config = dict(
    d_model=192,
    head_dim=64,
    vocab_size=1288,
    qk_norm=False,
    batch_tokens=[16384, 32768, 49152],
    seq_len=256,
)
Each number is 500 + 50 x the weight over the matrix's rms, rounded and kept within 0 to 999. Layers, rows and columns count from 0. Numbers have three digits each.

# o: layer 5 attention output (transposed), 192x192, rms 0.0726, rows 141-154, columns 0-95
# v: layer 5 attention value, 192x192, rms 0.0706, rows 142-155, columns 0-95
o141:514528493585541533511579490487482512441554502554519525454473593514599515500480505475586403554556398524438502556440428523523516473533499473449530520443446439506487493537491434605473566479514468528431536479431493612477472522547473581477457513549481486507465489501540493435515497573495456429
v142:472514446465476552488583496545497569560551500470473497528470525424425461434606494464517528442519509471484540544580513406486604532494456534491535449572549514546527444512535594481456481572512457460468554545563581496560540496550478464512452488437507461469675513444558536492484454512471424580
o142:606452511578610541488484415428555498476530466555524555561468494536543569469352492436439457525500388458565511550468565488490493544479520330476542472468515492432483553503510453612619509486538454529429546463456439498468562482572472451491512491508463494500503393482564560529507475534492469507
v143:531544568592522460508459535498469459526498505546509513447442586611563546464521532501523506385478492492510478460489594553557515438560543552548415487574475509500489559503428552471518469480543400506548495422441503548588451458494445511577453552534476485564478568551479434549480559498474570578
o143:499448488417479497514435461474422479536453462384524495541519395470491514512486520557426656469402532550490487503535559437440504503472501516472513404577493565522441521445450508427541479537445551486598479489510491396555534467430490476565544568423536496498521482513489576493466540466486512532
v144:461551490500532409493429528451503457431433478533548583501546441528527534508470394651428516483552485500476496517447490509450523508482472431461476443451502578427556491499482516504493586431514431523471437581501491552443515484465461519473481451464429534533552457447484491445532424565576532442
o144:602546436430413458528512572583448493494450515538446525450527615504512472425558481521481549438477508568522557529530447495556557432502488493494500523418435537513547492502492560540478481489420489555557469553416500534502548602422486432481399463573490474409549560563468434538472471463475586476
v145:455438413390521461457534479531518536478447499614611487583603515480439417451528545452498483521454494495484593507533511491423501410459484676438511468472481436541466532489505488507463567547398473532479467499619566516497492354419511553600442544610471482516361457493511529495532571519591418495
o145:440507484562458581567517423514461482473454473554576553503503484535507412540445495450527526524477487506503473512444504454484637431496499492591539443477406418510503569492379466616545513526484515521526536564511490609492572446439444549457545571508470613496557472539456544446468586516419507473
v146:491481544502427532479427510541427472491467465477446484565547563594587507586493522478498498464583519528587544474420487462514541529556518447558504503502588570486534573507503567454510525475453472509520558536574585527489527642399568454587378479506483489586529416452419510554490465525563528478
o146:572544497479440493539484450549522495478420462448561518498521535603494422516476474427482530434514473572540589474476468492435541477523489499546502587423482485561476513525527475410523484486427552500539463560519543504566512446461519494438524473524540492397498486502405591547472455456423569519
v147:463446507451455562472525522373549619556496512427479386490544475437487564505517541540495533403482501526595576447589542408511521466492519472510531543542560510504485424510469508508494453599504501456495438490598449518656534606597449567508517465452530498514517560415528509485375519539408395502
o147:513435523516616590552483447424482421617524421503536514489447468528569574439411507452562505548443492468515552487478416476520511455522491479498540483547498421502460471432583488583517526595464544495435591475514494490467516493482526436523572524488536485524531517489517547427521551495565491586
v148:521436581557573523486535462441490505511419478510459547475590477443497408536500522543524478568476484544390440480470499511570483477522452474556471499530539472390401415496536539493440464582474486515541464476522476473443486590467545499459498449430427575463466486566535556567480387555524493526
o148:514502517473509453529505570481532531549483481557575449478483402461478489524548460525509391437510542466539582407417561489447519452562489509462485451497565499454524438530541527458475470517554461567430491520533461546420495458486415522476543443520539528463411575505521508595543445551550491524
v149:536463522448435581465577508411475460414467484506524616483542537440487425532484427562488530606459492534478395465557502525511523620510443538566449489385566512439500417523526456524483540478492588496493496441555387507440507492466451485534525473509481459466396450508518559506538527481433446449
o149:474449441481443417489518498502472528523552544572447494484528530455508502485595510499466503503474541444476483401524420514512519431483517556481469532520472478502570494539501506575455506462511518545516467522433494518494500477470517525440461480551482478552543507414497453498487507540559506417
v150:471574371479471430486461508600452489477477519506467469433514458463598613496505448459519488508512486517490495542482453501443457610400471517473531435586523522373500437470552467542514510572552549514441451524459520525506498454609487465448514495527468426486470501494554554483532463563515474537
o150:480523411607549519491503504538516542498579523452540519466483488505484461503452549528450456531540495626494520591494486525527462532527549458475452476511482452451514488562452500607553539454541441542459557504495514495420520518590509512388552539516478402512444521464602429472452460564509468469
v151:566569459540523542569493535480547458519467489474456487487557517427528549510481422568498505540580485486442469524464441492469482495558491377503507482420428440534618542485495518489481506422490417518501468655511549525482547484437558448426467475446509533544554457450480535465495435553566488496
o151:567522536460461513533529543530362493475440446576474480434502584506522486443498487469517489507503409461559542470526503520547577409541493480524511512409511563504486468485534534469455441454456561527527465456479514576481487531545449449546473406553475550460518565576523460550530459469466473570
v152:501444518448443529507530550484414540502491450492559487559517532424444459451544503499408535513472485527554544563455544456484486509581531499525487496482498449529556489582509523427504503499477564492434481510562554420463434540535477464451550569492497499474418487502526506515455494505474484446
o152:479436450576555457484463470510536538461627532488434589479516477544510493568460443488506506494499575437556519471485433529547448472522493540519484472614573573457523590468511486603582526528542484524569476467496492513527421487496503493517443437444588479454502505531531496467515610505579490391
v153:528460562476443566494464556468434534554520536454545465566527537358407471405526531513417506507444436498536481589534540436480461545545539473526520504462508491550470419612502510409506544506502594448484418539575515448437511519512467518461552535486475526401443501504538533578442492514509509478
o153:423451477594491516506459411491501552554561527562480538403526504523483490525420432566473375531438526420562503355476523476562445442542439488496532522595536633444575532539551440487551524582572532511495521403536546519492412544541548463458482438516577533524568528501552512494487585478540512457
v154:482467615597431571564454513502590525565586470443499437540536543551435471487484523450496468397622486481500520542492559410526487396535562512530481527556486539544482468481435484468468386501468457476614587432525470461522486580459509531606422480475498478446507542504487444562484511564424467514
o154:549546562482566461485452433488495483546513422463457518532475529521533616529486434531455494492463418507534581395470433419414527503520441498535566449474538531579473533514459405380452491613436522433557490461557496528520477470468565528517467507504611507455557460442495646475542516487471520557
v155:558583498477424591521413520490435561522478463432548552521562566532517428493520533499536510429436510489499510520498469457509582638455487563527454425615497496525522502509408570505517466532443508548594450487521477465624516540540452509565399497516514542542544498473490421543368400518401459474